config.toml
num_attention_heads = 3
num_key_value_heads = 3
head_dim = 64
intermediate_size = 512
norm_place = "pre"
qk_norm = false
init = "uniform"
init_std_up = 0.0146
init_std_down = 0.00345
optimizer = "adamw"
warmup_steps = 524
max_seq_len = 256
train_tokens = 264500000
dataset = "wikipedia_en"
Each number is 128 + 32 x the weight over its row's rms, rounded and kept within 0 to 255. Layers, rows and columns count from 0. Numbers have three digits each. The size before them is the row's rms in percent of the matrix's.

# layer 2 attention value, 192x192, rms 0.0618, rows 181-191, columns 0-63
101:203130175175139169131043160083080151087109099069081126104120136166164136142069082169092197129105102085126167103079170108126098134156116160118121115153157145125096193139122117123124173121103084
089:124189162109153143156117146205105091174071139182143080109152141161188115141072139110098113093179108128142095126082161106100125112211114124200176141067092177152172138104095167119125171094150143
097:110165137134127131134040118135212077118141155156037134143098130124130186109120093077135126108123126119159104157109145178135116164182147185147107169114157122107123140120170107109089101119193131
104:159097160144152115182125169136115131084157120139158165102102132135132158151126073160107168116114195042203175169080165097108104135127182161120080067080148122124117120186139146062199077072156070
096:158160127180053076143206133155065101096168131185171121144164189084085072115195145152100126144106105159127124189088128145107110200167127146132103165136099153153174087130126116116153151158102143
100:136169141067139128136091111096096134104191169135092129138084151131186222133128160076098120164098121111127088127161095128147106130152152057097178128148119099148125154174106113135155136119098134
097:108141131106132117172144118153150140128102109152085135161066187132128104136169112138168148091182115128160095116107138156148091143150141098108095147135145108078132123152165131100097176170199152
088:087126135153075136108100124067178119112144122060053154087048110089073166153118183067168139151121163115147185149127131106109167129109152139154160068150158132108146193132125131117125101091172125
099:112072129159085173134055113141172130162135137067090149135114092098136154095123148143114125110089094121158116152182141100111119142123157212180197156134164123136178128140127097118103125120180163
102:140096134143097138155129095118173125107164137090136177094108086169138146145198060151137137151113144146120138214133089126172172114093166140153155098098124093118129113117110134123120074127153146
104:091142106100127110113149127142123180119136165158141111184094112134096063095109164102098146136097108118153126180135228078105123115148156150146167154139144113134114099139116087098120117162173121
# layer 2 attention output (transposed), 192x192, rms 0.0646, rows 181-191, columns 0-63
107:168209164100161134128058164129126132105161158182103086119181124158163110162115109125146115119099147090116149114171095118102162098106137121151099117149110133134132139150120142136113128133070180
090:123070140177098105094112137103105128118073083170112134144122117118103172124131126183124074112088143191127116110145100151082100119115101132156132104131129184159112168198156145041193157180131184
097:186125173142124130139168064120077163071065084124179182179146103095127101154137117208195117143163155145156140137157127105127133188148097118107104164125104114150100174193120112086125116148089135
123:124174138088146148115087125093157094115149082126122141161155172110145078092122150142108086099164166102158116081168137097122176116105172152143118108161143121212154087139057113135071102157069202
092:105156099103171092066124143154170155155148109152166190164138174137123058105115127165107058079146163233143129034103100132125117088160172126119117122119109129110131135143143113140231080115163135
092:136125135148139167162107111183051178160150172092154137085202145096160190102136102158230112087129193192124151100143127165154170119188149217145148139136101150148110108118085100116135101123109145
095:111093145151115167130125106112182098067106083147164151190172122202148150198124183119109147121203151193157142155162131134118066149104145105146181191139137119145124153176164100104140154152139112
092:157129166114105169154132105120119155142143172150139114102134043120180146135154109098222102155147078082150114165139142141133135175157100159094141131112104082120110089090072130132024099128119161
102:195167127129105084124127117120087150089078147206116095098136100083115142117157083154193120145114158103108143092143180095111130137181080137093108126119111110103121162164138128090145115135083147
103:191148129084143133098144071151130053145112158116103198134154118112144129126099124114179153151160147094128105162141182084165153102171084143171100144132097125124144090133069110160146108071130134
100:116141169069165093088126089101096134121107158108175114123122111166137074102136108145159097086165159135139136057068095118119111145188187119155080160089110055154150176107094086126163083162091135
# layer 2 MLP gate, 512x192, rms 0.0926, rows 0-63, columns 0-63
107:103136157148109153176200140081153089168149128103119148170089111122140120169145139133129139169112152139091157127090183073130165150082082155098062116179072130105097140146068092135167102152135087
100:077172122087109079153116061160128184128101165163111120110123095141113169119166143137115139131177147139175128146146140116157119074176110155092115141096158094186134150119093128173073153122119093
102:125087151172131110150120093179146080150153132130122065116179175079113105119181074066141112137129160120025154112078167169122109041112175125137200050120153125120142124106092124116086104141121178
094:156194119109199149105121119160097082109149162120127125123183161132145184169179152185097139095130165112194182089110074081129128151131064127117119134188196137119089131172133108142069119114136115
097:134077145074123108100200091146043106141152119212125101120088094089085141114118174137115086156143119144096190155088106110149104112155161102195129137114169131139120150115101108148139096093123135
101:113118129073136122118175088106163082187106193146138131096125142142123069105221176141167156129117101131161084120115164156112134118089148161079082099185166148132144121107117189123056116166089142
100:152140138147145148076161084114162168112097116145069136105095098173169123128131161168126165159163144129169150175109106077120170104175121189104110129117085113161093176154119072093142132124133087
097:128129198159100117126155137165095178116124146134069130081087058133129119173072053133116112174143169146141144137087117120135115124146150126109116147137054127097134138129151142161174127154123140
097:124103168109042103154123104152104134147109102161139145117075084155163190139173138088117174162143068094144138164130110125057108157107116142116168153156102123112105106083135117110067112193190197
103:106149135150080146119109161095154152164089149054173162105139103109119158135162138091128102113146167075102089092099129126117104171098122133069124132189191181125092100117109157114143164158154101
100:120129090129142114097126119124107211171098135088104100137118109128095157149100120072144135082157107092143131107130083125149136179086127144134141101177153142161149103155148138089088181227172053
092:175149148145150098084063123103173137145165129113094155145128156166177096106095101156043163158136184148133103100185142077126154127072152156119157063208163087147071141127104112163131131121143153
099:187107172099191173050155139125125096134145141128192085111128109063098052073193137101134099128121133046136143145113130203133160146097150130142101090161155152139087183118112180115162162210200112
105:175127118191099209156108053113110121109087151133097170115184074124051111101145144107136126094111128099079152171186131159156195172108134143100144130149133143167146173095151107166131094114114119
099:118141136013084129109143133126195128166190166088168140113086082104134152090144115101126130175143110147158086173184102066108102124151139118107105184109130146117111152133107163163135170131110108
103:185127093140101151133136129128148127148209112095114131132137152146187119147132087152152145141089079137128072099078105116132122081097125105180083100141149159159105139163134075158155190150130140
096:112124147155156148093097138062099116162134142097102101131088151129192144136171155074136104079170107108127123196078141122100146145101104122090133111133118210164122080125114045135095224152123158
097:182109140137208169159141095113104182102131130103113104095181173180119199145133104180087136054091130096175092128117104165131158141108097075115096146152180099112118093151098172128149125159099172
111:097137110161090114142137077151124088125086196140171134128129097133189116128141116141103083080135147103104110080107148118107100152161154128173118124178188143091159118104165165141110129181170084
105:079153208109112132138128094141109112125122065115114130104115135131136119142143110120111169136120116142138175109138164093198139147121174116059190086127109106113108142134063060055136122132117105
099:156140077086157145140140083142160122180182204124169123136100134130095152124071118130139134138123176136094078119163065154124141148070135153128108126116082154095161145146167132148065160185123098
110:103196128078101117120103050145166195118165145114078124114119111151137098143157164095130133075116120111150102064127131099146122166137123154123153123167168172136072074115174104120082123209138157
101:100112078140150105082181107074154132164132178106113132120116170143152158100099128063122117109084138121144155182135117121121095133093097134111097098162131076186092104158112031132124170187115111
106:116113166154109161135174136140195098111189173146121133087122111162156132144126130181124117176127098140104071150121148086140139133139096078113172115146180123142154164185111104116223126167148154
097:130157114092144148096170124107115191154207104091125102127140153124125154094159190066115143097120115066128108106154131042176114142162111142132097121104152190152090126179138097080154141171112119
107:108107124140134146126156146145139093132068145140144103133121132149113072186118148110117108129132147128108121093080115101127090207095116154122113124174080164147096111122117127159090165160194069
092:204172184155121177111074079121166162171122142165087142155103124151119105090123110160131142085120128081177108150141090114108120104123189103161149155220140117171132105148118081148087184169143134
096:146159128160106125125159152128068152197127127114181198109081124110135155106157142132119093101108155081133127159125115152134103173121115089166110087226065204168129153105071119147139157163147123
099:161124076111142045106093131104184179170158110138168092127160124113107201082127133114120157141119152144106144131117067096094078075158133111155119143126099137141175151172090092114117185135121133
099:123159101124134132143153142118145061106111152101102154118122116120137088147132129087100116123112150151115109166080151117129111116108066167127095152102078202103142114138128095125136136203199163
107:191149096152140171174094117084170161098145174120123089111107138118064157099117146130077100146085157129135095162148115062140101131121131145114149125118093117147092125157130049105134147137128172
106:193123135174073081141098095082114083117155076123126160079117126121150140130181144162124152185106159108148103101172166180093170107101152101112159090144203102178181154158133125130204112121152100
096:074111094135073158146070130085179146113121128108160154167119119136081111099101113153062132082155141116179148146145055158119142146122153158099173144109113115121126116163139154106094182115123093
103:159113123126119147158134122081136119102112169143142104164137101142097102023143137175092153145096140164147112182171046172144150171154117116126130074136135127174141180140168108128171207145146106
101:119146087083190166170116124182084147099154141167135115080144072152202198089139174063134166128121121085067105087109164177087202119123095119094128126154098159052144170147148147117106125189134127
106:082148142086140155108145114193157162107110191130068154132132144160123189150132137087148143134089162140141137140170148102115130170160105112189130151094153041145110172141143096087134188125128131
102:138224117107126057138140081112138154101093145135031081081144121117145143135140083150102208137191154133137121073156135146116152172133081128117107148154139158079141108075135129112110124145116067
103:120142147194145189188096136208151144144146167130127122093122159056114120134091157095090183131127153125122148110106162108157116088101151104096129122190122126136124122109109114084124068107168141
107:123156114100146150126183122086163143115164195117072164169130089082137157060121092182129149172092112156138074146128167080151154120164167088069120091110067118108080128143127147109169163173147099
098:116144152097124140089172091109101112117107126084105113187103123113184131140147104178025149092087094125138163139174124074119138102075123155135101157135142103091108089091121101090115152071204181
097:134080095110158158148122122118161140136161133096134118142188193104129116136158121094141138104130123115128134177142122100117179130165122183152113156115142080108130132124146087123132150094083150
115:085183114153145155185106095105107183113113161126080106136156116172162102118120100098092203165147102093078110161166043152099131172142156136163137112119111168088129171149089095057096125176096073
097:088108084058144141089154122131119111063159099179112093140102094152120116180112045097145104062118187116132144102148115153146152098120181109136187149129123155076112112131087113126177088129133163
101:105100106104097117109156124174140180120140123052127107100185123136185095086099126111125123153133129123120166134113100136117163190085129113137158087139152160181121155133147120111150155180168071
104:128180084125145189105169132079140148137189169065117110164167191187097112140139069121077126089090177065120091164130160156140121093101111087127117120095136150188098141125169099123151149151127133
097:145112090140108108160145146112102114128169135063102172139103115124089071149218169096140106111130119062166172119111146167174141134118145134070123095103095176121052168138107061158122166131146066
105:136146166169082090134141120122148181159082137140110153097127193225112155166107121119106139140167132129119133162124131095123078109103120096111147124110157126087091171125084090146106127133076133
104:090171111113124142143106111116141182144094132124093111120073135121174125150097143146079147099148100122119159171097085070132150116150121177188089102143127147150121109180154079150097108173180143
097:149176126089142128116057094142144141166112135128162161101169179147144165189121079077105157155068118155079147112084089175109150111107093140103124150163174122185155089152100168163092137090168061
102:170077080149135147143109108161145154114178154094093138141124135210131121136102156036157162129063176125172115168136122127184136176140173123113127120109112111117139096118137120089200073149125141
108:154138095139091119181198101147172157138112171118139170141118125133132129127134131114094124135155142113135130093127094121161126097079144104111143193177127142110082212146172115086157090129144128
097:133106122118136127135186140132150084116171175085118131158141208078103146110171092113145135150116171134108121157117094132078137159139145162129192115156116115139115071116122175150119168130151067
102:197126172169138103108138107115111080145175103139094146138097112163178174159101124149101125126148140124116156093125070116152117136169088111098112151154138130098112121137115132119157149149218146
089:105135067126104070114172058132153162125077095149102129149183124123158089099122134077121104138126134122119144118148145131101137109128087155145116171184106129115094140102191156129134183150105092
097:135113190160148131094141121164111092132098169136043192066151147073148139134148127139077113166158152129133107091068119090124180125201139121122129133132125132093107074129106152099116175149128156
105:111144121080116126161164068089102103185104161166136123132172130113081119135116163108123136113196135083133070153148077165115199165115137083158100136131138176199127132112086159106120168109104133
104:169131149150168146114173116128149141140112089181143101161137080080131121159145141123135091137133139125190098148120108139107102093109130121084153145125177181114169139063143120145116160114123117
104:141129112099183107162152120173143159135122209136091141154148136215141118123156205089109176116126193083110107103154125121186122089138106103162141133191129127152105152119124117085087114136127139
108:109119085065108145091117146177095136080135137104142108169170137143142195044135134132136139036110135121128144087174098080170147093119161105156200149162127139161094090142125106102165134107131069
106:114116135109113135202142076126092086137129134133101118106100147106148103157149168142124093085072128159102149138129104168090139134149121160075120178129099124106169124119101119044158107159154189
096:152117140096080190104127082111089094166146148060155152057105121147096161137184079144114141155133139088112151102107154155102104178126144076118084057130177149138079149094099088154095063154176089
102:151069202088107117185105124099123092132124150139131088108154140135161139081140159116145179203062119196151122178121122081130102202170136133091124129098173153104145137100102091175145192162120066
103:144173155127131168125163091132103124149130117080173158115121124143128113124146130141086153083134089081138094099141070118106099133167197109049134117099165132112056112190121115120145112206091112
096:113129129091132114123093136170137120128114148103064137090122081109180137113158136184062126123144131122101155052129146070121203099087106149133139176167116127143134062168101171124123168109104126
# layer 2 MLP up, 512x192, rms 0.0896, rows 0-63, columns 0-63
104:161096183197133166152132171153171138140107153099146113131141129129136111127164109100151174135117077110105047133092113164125116147126118112097125065124049135137097088095120161130105113203102206
103:111161122118166161108144117143078149137176134088173183149140087137119150147107097140131111085081170137133114116102156192081162133094123099183136051119144150097155120099152137136092163129148120
102:151099169060165152143184135169106174108179132116101128076107116142073191125127138115116132140127074155167184115116060123106125106149203170169097185131169084145115108179111129156178173190100140
096:153131134188144103110114143082121083084156056169119100117162106097099137178141085135114095160149138122142144147075174193167120126118135189177137101089119172120146073148186127201109107105152184
101:106126159181082179169148169135151130076082122072105087130142198121144123068137133113116178138114125158090102130110110155153140102083174072099097173124153133162164149128141146117187122132107115
103:136048120117078125171192134082047137142111186161103105089132152103025137100103094133154067163108073191171179097144109132117134175099035157163167183167198115144157147135124136132139153151111130
102:148085172120143108117063148122120083106094065138140079132118140068036138175167120132119132157154163216139084099148113121135132154170137121158115102104130161106158131134065106146091143158066182
102:135120126141148157109133157158186138116156178086171124175129170076049101107142139177086126137073131140148091088123116157162135061128147128076127116193109062138098119111173107116138118164134068
103:102097129130097169144046123103127138118110109163128169149123121125085042156120106088141142135104115127116121154187115125122093150142138147100168114090125151145136113155109133166076090144081178
103:101156114095151080091138076105144126080146085144162102162139155153069108140155078132097097102096095179096124172138109158143103131151174167212160172107134095084140127127123146112103131172134119
101:118105123174131162130170124156147132126129105122109102135091169124095129165184147062134099147117138146125122097109107131150087097182115127112101148158092158074122131132111096131126146134141171
090:092111086143134162167147139131159143111140097097190122217174071121128105097176131152169141112165102128156080179077112100143132118135173182161126094142132169122140160116150044135178156080187071
099:142129106095105134139146141170109127122091159091097155074181116046158104070109207105116117197118140118155122084121129087142162147126169131159068134111076141133177097130103121095089155119118113
104:140163166116111121084196146124157164120152137132117121113144058097166133130114152120099155188118120136131109101112144097160106111146120107163116135134097106116118095114146086146131181118101154
099:210155043088132076120117102144160124104162102139133103147159193110142161135159167105115184165081128116146168110161173119081086136139071145147121198123052176096087128118180089103096148114085142
098:141153077146094112129181125121147138131181143119140123069129177151116137160118124037150107119062134144156125215112166109104134122115141141118084165109127147091099186144132053184181092101131105
095:117098160118151074156188064126117060040255130145131110097121093166143154146156173103178129154095150158149108121121128093169140047105172133156129142125162118181099181137155089159166126139138127
100:167136138174082104094131150145099099162071125107109130102079075122177105213148087087118114190084113152117113144110058104109139068125164138144141099148112083126130071112109146135129146106183143
108:166068163172130133159131101133133148142094176094093115154172096143163083129093174123153108126149140087130089095110108128156102134163088107103166142121091134082167130186160115163176121140140124
101:144088144146099108091129097129124158134139108166137120164158087168113149100178052153131119073187136173170092140124095110093137137096127158103154099123140142067128146136144153151104134134083098
102:057080141169139105117098116125165163093104135164133163109163093117142169108105129148142045104113094099140121111178146218135153130109099172153132056137124093146137114114118137174137072169125142
103:114123119120161090161070168143150166163155127136132113068146123154141172182112142120159107113102154111121159133154130121102093144102148193171133145156077095110187132113140149144122156137085138
097:171152077085172081133100108114089101123196116172070129155164151098095155124127097134115148121166111147102175154097140196126199115132137110125099144103191134145183166149159110127141148074146128
106:113185153116174107129097115216097115129140117127129116102121070140181071170121116119122173141134113153140147152132083020121123148149108198209111136165166072159168117072122137103114075093088133
102:118203134165087108129130112169122128097171118102129084105173132178110116147139101145043105057085116121135163131060112119193160151105095207122181130091105129172115071113087131083143102108140096
105:116106144075180081112100148132135135105117112098076102146096196102143118111156091211127157130130099151141116102105104104157086122112106160101146129145116100072142110080125137172086181151125084
094:138094140170144102162150132104123167125143112148131098099110134118164133159094106120144117168168164109146193129092093177074055142136109100130132109163162168111134176121142113125180120129148156
094:048133108072153181161169133164143091118138167115183142084114122119089154153135146074083097146163102174085093134149096151185141090084112136112108159153167135102079132081154155188151063118113169
103:124164135109097174130104127116100101111093111083088136089200134165099150079150143192097043120107081152132152180145117136129129093116097161138125152133154102123185113148151162096107129143085161
098:101118130140111098099160178119137132153147052186122135202151117133119151147154106152142112130105094079112089166123136168131112123053106123133150109114142113113147106156093168130071146130170087
104:103097116063167143076223108141110095143112108138090162091122156124111108117118152127176080161092134065185140103039088141116087165165156124146103142080147135180062149108104069154144139142140115
105:182130063128105158117141161113124154124109076139075121146173138153111120114117087145106148094130119148120120142096145145144106164129134089168068135149103131103142143072091142128122117128131180
100:087169110124057185098145111096151137155181119053137172088122096173082148123119097184076137109158101134074091137136101172144144173137119127117113124115104158155127131083169179162070136127106064
098:156083093093114103133124160081126074168103155168122156145172133161060129110101098168144113149100158107150141155098133134097148177095094131111089114056067161113154098130180101189187181165152130
100:122139082164089125203162138073074100186096110098178156170070165083094123116086110182079112158206103100147066109113139178095062150096152120088109135098200103116134174158166101129146202104136138
100:159111167059190076062084110110087154163133160170107171139124065155123146151098160139108100107109092138162162054175176134080102150133174139111127140082160115141123113076120126143158117078126125
100:083135074126112090097147092111099155135125205122102135128119103146131101108184080079138132159173138203097165125105182083137089141136108109158068156153107139062159141058160175084134140144130119
104:118146148167206117135127124082129114133167135105094086127139070035167101097131176170086104120163146132130071155152133075176156132051171144155092100145135087103148127164135065134149158097167143
107:072099084130165185108146129099116180149078108134035171170128129091076141103126086142094163150113161128093142142159107130158177135150185115144121071090130119154099115114122141139146157139078110
102:185076162122132144086158090104123130118139134119097085141157186132118124128138117156119122130178056120052162171119055158142102129117163135123161127091075120137202137115159131135092138112163127
099:126143112064127103142107116158053177082116106150119074128162185146113087123083128116141152091148122116171146098088113121145107201140076121114134155134107093122143109081088164130105176110128074
112:098172142094128128179139124139167077085096099087101160146137094135119155190149155118157184081107168094106143146133130150174112109119136176120159112134128093174146111115114104093124094115128107
095:123173097079104173112121153103108113096181172154076106103130103135146104180108054109122153056106179125120149123141103121107171184140203088123163171107137168085088124163098167167191086105111096
103:154092083152151110114145125124141143088171162076163094127098120158094093145179159073144080183070142139087190162138099205133119104141114162113155088077111128093104098198190062145126134129122069
100:124160131092155147154108120132174085127108110084162146145136118122071194125145129099161118107122099143110173167147205161159136127149083149091117178143169132153082119165143094125150159195113157
101:115116153090113076186106096155128193087071145166062178087133110140145141112120114111124104088116109130123091122085138103148149110118127213127190165138104119081110120133140136077075141154111149
101:183178092128146094126134128072107139134160095119171172145165169120122193124125146121150146118152113089093141154134126135074139076104161120072109132146137185123085187166165103124079132103139129
107:158127142201094141081156108134095188065138114085119140097134136143102150150113155142102099131113124112136117112166124159115103139195096187162106192167154109111111049104194118063053123088154132
094:146130127135128115126096103122212084151127132149165193159173197099124139124117090083130136153072140146089121106100111185094110158141075097135184166220149148188145093111168122183126156093155105
102:116132131125165109131137120139102112153168094121102130171099095127079162092159137158113121162168146120119160108143156145057126137100164129124116141118090117108162166146161112162147104138125093
103:172109118174150145143094130152146081113141119154163158094075165098135075073140136139133131154194123141123065118133110106147119140140083072164071154113142236076072154112120122119189121175148109
098:191163135113136049180132162124146125068175117144151070169164162122122141138125143132156096099156099158132153171137089136218100182126128109082126165130191107141165157142152147115110124137089135
102:167092089072140113112169167118149153156161109096131205190188119123211117132148110115121104136125155132158036121077153165080180115174129071166164145068148112171135078142141064096145167115178084
086:100084134100183091126080087144132052173111110164179144129095154171081100128169113127129108158095103165062119115059142186195130128128104099128084175125161154112101117165129140154169182100167136
099:161108151131109153143112085127083061151111069110163080142109109155170116124107134091082100059129074178103107111100195148154106181142183085097114117150079140126129087121154075091143113135192147
101:167110135159139184100136136077169201121147133140119132180094117100122073078108100118112110115101168115159175084095123088149084157161136119180149079172067092157126119131187119134197052131120143
105:089118234152178175116128130188174091157100149189126124183105108103100125120149139135094146158114139136170177158139130112175096063194199144138148137137128114168075122162121045134127161169170139
102:129204176119124130107158103170124099133076115137107092109079094090152094144134176057109108122145141135104151077084146117192125129091158139145204088120124131111124165122111140109093172165096117
105:176196120107143127152126109071145150122163121147158119201199110164114157112135135119123136182109143120138089105116148176167083131151085188142132082108145084160191225086126165126085159106099166
102:105090104104158200100134107190157149090095127178175116077178118070118078092136092104072119120156178035107111139114106148125095126122059158172132228097093182107161086105141177104118118079107105
098:113196134108142158093104123117136165139189106146160048091139067140109113162139167143124134146116100096155077107113123119103140103111141097166141121107128187149133100160098134147094120120130132
101:184084112171120054132095142085103130124143114170109090166101142111157058181101123123184094162162121093104202213114091143129152153145072157095185102093107114134187181177160091152161109152119125
103:099134083155090140183114118105100097172143124085174076131134172092077119102190113092089147122110077106073228132176118135124080154139127145095152090085116133154076158118169139139132113155087050
098:150011143152151118150191095151134148104158048125185174065120154144125152105141100123143091142130161124125170143123124154180147115140153116163073128171138116123085091131147160193158150157062083
# layer 2 MLP down (transposed), 512x192, rms 0.0899, rows 0-63, columns 0-63
101:145113144119126167139130158067143142104149164103175109153075126103063135172076120150179163144132118197124121082128158114129086193160094145149064144135146120145137119142158134090112124187091114
105:161161112081117111117121123157125184116114121085139178074125146118186174167149130135148079160122112207138105129121140136142144127156133084185104146116151110100124120127161126129091174156103081
100:161102167217137105102163113093148173131137166192150078152161146142112107067158136174157191145103142101166139170176125121133123105110148124171122132147188109134161135139098135159168129134134086
098:094082153148108141069111165131037194147144123164127185097119090150103101167088097112125071128181079183096103117193159128163153071155135111137147143129119127055125184136136111142165086129132098
100:125104085112135128155140098088137118134132127082116125152126142127101150104131125135174217156134157042092131121085165121108188179147106106152096110191129053143145126177158117105102148119127161
102:107131108164122129153090104118168142122161123171207161132162148118142136081091098167156180099107192111149128120130078101113114139124181144088159119100145135130152114055155105104185101087122101
102:098097107208116125121107129138162085103213113190054140121175141101159152108139125134148066049101080135150108135129140145177171124143110133161119109120142153111088091078055145127185103155075187
102:121086136141135212108146181164075125124135157152139159131134151142113132130116093133117069127141117169112108100144111154198140112129114106085084165095072116130141119093207184070170081094087107
100:121132159198116114132104088072174132113109171121004101083140123155083183184172091128088178150093139178121099074095122053143091143182110073125169156117135085084226101191192134164132124109093120
105:107140145159132098110119101131124136041085125131130134115202143139114160065175177146098170084115122133201117087183095096153111154113163127134113105118098115116108155194155134135089110122137047
100:144140135103140134110044131169136112120177104176118084106123095113100123178127174101113128159111132223107132116169098157157173113130100139083094202144148086120123098170113093110171109147106145
090:154102074125106132116184140098131164067119158118166116146111122155121167129177145124132117118150155108166114123155059146131094120125113184102100185157134120142087189149110107129143148089119111
099:126182108108167076132126093145131092150192127066111103135167071128114137193133143096137147084154095139124140158077136169143141147147100155163173101107132163077144123129120152038090087136101094
102:131116084152123052111156098130084139158143195110142132135072181117161152103137116143152111152089149141120138165146164138166112084137165134065074162095117130194114136072147130117127141118140114
098:190105170149114208124213107176147132171130122109076117166151140133118116134129162144141122210050201179139100122154130090124121106117166127137166191073099126155192153164105137107184131103126098
099:168161079145093100088145122173138121157132058125159066089186136153119129084116190133066157108118093149165130128048076050123078151156160161073087143149116108111107151077165146166074101107160119
094:116193086110113112138183116097162059170153140143137152130102090105111159186141138173095117064131008118134131112086112143094132089067046164139108154168121191158122165162137090050135144136112125
099:071153129125103143154129170130105123031125129148120081069159114112173094097140095073152144140132176160046151167166130118117137126145123076109147104142109147111115126185149163062167100135145075
106:116138133140119067126151107167083121081103136146093125110104112119084149058110086175134129092149140146131124117082190085195105119140145104088050095142083126154127107161121101087082089135188139
100:159127104130105132148126146118135121144153131105132143137120090132112135111178160063053159158136130091097123173138123070131068122167092119170129122149138119118136114176133164111118138045118105
100:108105128099201068099111124110117133080150166144131142095159130086110115082137091149074135115124058147135126091189139126107091139129212115117124061118177156096136148141069086097146134073142158
103:110111151148092137137158119074134055093084191109052119148135092183116124127157100114126139137109093024145140116125105121126161102089123144121135213156164169121102109174113142174192198106074160
097:145137105103153160105057161142094128136157129128067193067169202130161131090177170093101150140165109104080099093102077128131143138124144105150161171129159168138163125117110087192147143157098173
103:087151131071148173145079124160126140099168090123135111111104184154109168149186142143094192126128150074107122163136125159117214143160083174204097121125189093152155138101136140092100165056048110
103:097119085149143109148085104182095116169168108154152186161149105104109103115108154182172034101154194137133176154081116126123132096137129126147147144133139117098132125071118155187166092077086130
104:152080129140108069134132118089118203167148139092189085084173116097152143111055107141060139163154093155163160129112140071112152125080063144174094162120167146107071186146144113135106126126155092
094:111161159103165139135123107173130096237124191115168099148065113158140102082103092148162168119136178103161147154118137170091117075138118153160145138109038108131111093097168125160070150099113148
092:102135116179119099108130088160092180151152165092117188154110124107107149170134178105114143218150101148126134096164159095181090116212102164122126097154070165106105120141136151144129095158105111
102:131184045116097082124147155126020120154137077101196171129103130121113111172105079089196173113125118105161141118139099115204098138089123115136074095191113131188154114126063160146137150137165136
095:082148114123159097138098114130157130126137127159155122134159163161110126150112191167110099124137139153108135111143089121168101174175105087109157064069160111168147198116119136121185093160123152
103:161113116132112087124133125129099127118043121086121166127117157130115128149141070150118232053177073080146149095078170108191117182188153185132135125124130134129203107133149112059141109102099070
103:126135133168118196108130157151101147141127101067157108151116090172160143210158150121152114111158128100132106086147161159134145115144164140091173042179129119103105097156134102153117168132160125
101:106123093164118108133120158124125130128179054115147122172082135110161109159104097133100043108134085191110143129043071146189093114117174149103150083146103101125141167098160092121126154088110142
100:119141123120143120163112131175138098128079164221142096101156084101140162144136058063132077153166124119093141108074093104094177096112085152140104116144098111158158148125129150061162131112121110
100:159065178064120109150114148138133121215179168148205164131100175162091117138101105087100119071045102157124153105154129174147157179073157130147103137103121138116172129048187167130094099170136106
100:143157105153103156158119142105142135151136116097098180113098156130079113111105152076044102140094170185106122136118150128094126153165169121150165191141158163129124074132172130111197127118091157
101:174166098080091141142120162153086151092100150143171143086119157097097078126104102138103160150163106162108150114131113111047118116110163128116050148112099135097136099088169098061162199115108131
102:118117095204162119134119171121120113146169115111141147144168159106145071162134163146105102151180206090109131109227121099100132134069136088136139109115096117120097159165113146134156125133121122
106:107093141091170181146176149138096191224135139142142083182138132135094128159117116107121132077095121149153133082089101163160109146174108119114098195085148141122183115157162118119134170121082098
100:135113104124130103152094154128137088167111075190128124153144124157109127163123118133204181088148088204046130129087132166101146148156115069134080124123113203111192150137135185201115136118100162
099:145144054153145145149070140123106139141153101136156166107163170108104132173096179150157043094163138104176126168090118138152075146109100135132184149101172115135130147136098096085223126156121111
108:129143145194128130107134166138089159147120116134114058146133113099239127190119125086128125100130074149147118121133093079135137130184132165132130153159106136062187112135188160092078188166087135
099:113122119081137108212119144187104118168106095178152101114102153169153129166074167149170055106117145225148120157148103071098106122165109122119160143084140094119040152084141110153124113078126126
103:112129107177144178120119117097156213111097190126184102084102126145102141133164115204127078134155180120131129078123140127074115171153102120107147221156123106136127104117139116128191086143161143
100:135094154132129114110052105092080144040119099184093183109093099132100086198105147140149133121118135112089136132140077101095120131114126142142086135090120101123127118211148096186081112160161134
100:154133107145108193136150147145155078081129149100156171145156115124099051085122162150183053078142168123154124140116159181153138114164149120131102139153139151143079156178150158102180113128100147
102:161086087130107109084115170060124138149114129177109158081126120103115124125180126063098119102157137153131086119115081165113140121102094081151103134127138101072192138124207129186048070176125204
103:118151173123138134080177154103137080128112142124093138098095125091138118057081047135146202110073086148101194136107183104117133143110114184097072168083124170107109148134139089108125192082153105
100:147124110168178119096102112130134074163083109162175178129107081184123122110116102153093027139072130192143178090101091132148099098110111094136112109168153169099212158094159102202178105111114161
102:156156160086135089151058155093094083171140129139172081121096172152129112108109107154099102132144094195164123134197179063089145107121155146175103125155051074088102172158146119173183179130094110
100:147132128075115177081096083114165155175178086160148112180189102155154211122104159142111116096060159086107170125166129158113110143111082143158073202142122093189158124046136108095172146136120106
100:117144073156189144131114157151097160056104089130121176163091133121150133130184105079171159116153155130166130133147118122186143084164103124075091096135144126088123158160071163163099125141064119
103:149078085112120122178118118119097135079127151127152140160153111115130118122129120147109186077114053126137150095154097073144045117160102118061093130101136080056188135167101202148139131181097146
094:204108133215092144129150185088106098162155137083135156087128124156149128136176123117040100155121109220175089123068153107153096154118169120150194218134156126099121161114089139118175173127118125
098:154155082144109121189167079197107117103115139095108123106179070140160134083144124088116078172103192159138180094115137139170097201134127107119080105136155126133154161094132096215142126122155143
101:122081078157131146168103119138110205165149185129120159139126109051194150089178104097141163159152132041130129144161146139130087104109177087137144088135136183159142119150142145127112083105123158
105:136203146126172106121138186127116104136114142150175114146102127097153132147140127101102076102093134164051153117128114163127133191097129122131081094164115126104106155137116124172094142134119133
102:119119109097151141140218166118152100130116127132121131108146047116144158103168130108122209140159092137174130154151124141112137165067115101130109169201137138173038136119203073118165127154159129
103:085139168148126085092156139108102111128135102133151182176124104125137123114182133128123128141139173114132110137144138116184098157139096194103103094138116129159166185106141100107093141152044143
103:160135100121143123173141135146093185120084111140149113114131153202095086116142100067163000108104129084113110141113136080085086150188155175109124184085146101103121090152114099042153063102148184
097:107150091117161114147155094119138080117081080067130146132118145209146157070142126117133105103124099121107083125122141150121163128108100092154138170087147125139089062105121138140096066081109144
099:077093138147107124131113158171055119092116153190131131100145100089091118124114067098138067176157130095132092084133107152195160055131139149123132074147134087174108107122123144131105129095154145
103:130101134148101148136173139103147059127131143172199105146140121079120082115100073127191071205077147188160153111115129125155130086129143151102198092131102175073120147148108099150187091055084139
099:079112161111136150201090113184108051131101158134121169133111162110105088117146069130184076144125070131113100076126118146151145121130165130146120138094092192096104114150163123049099186133085112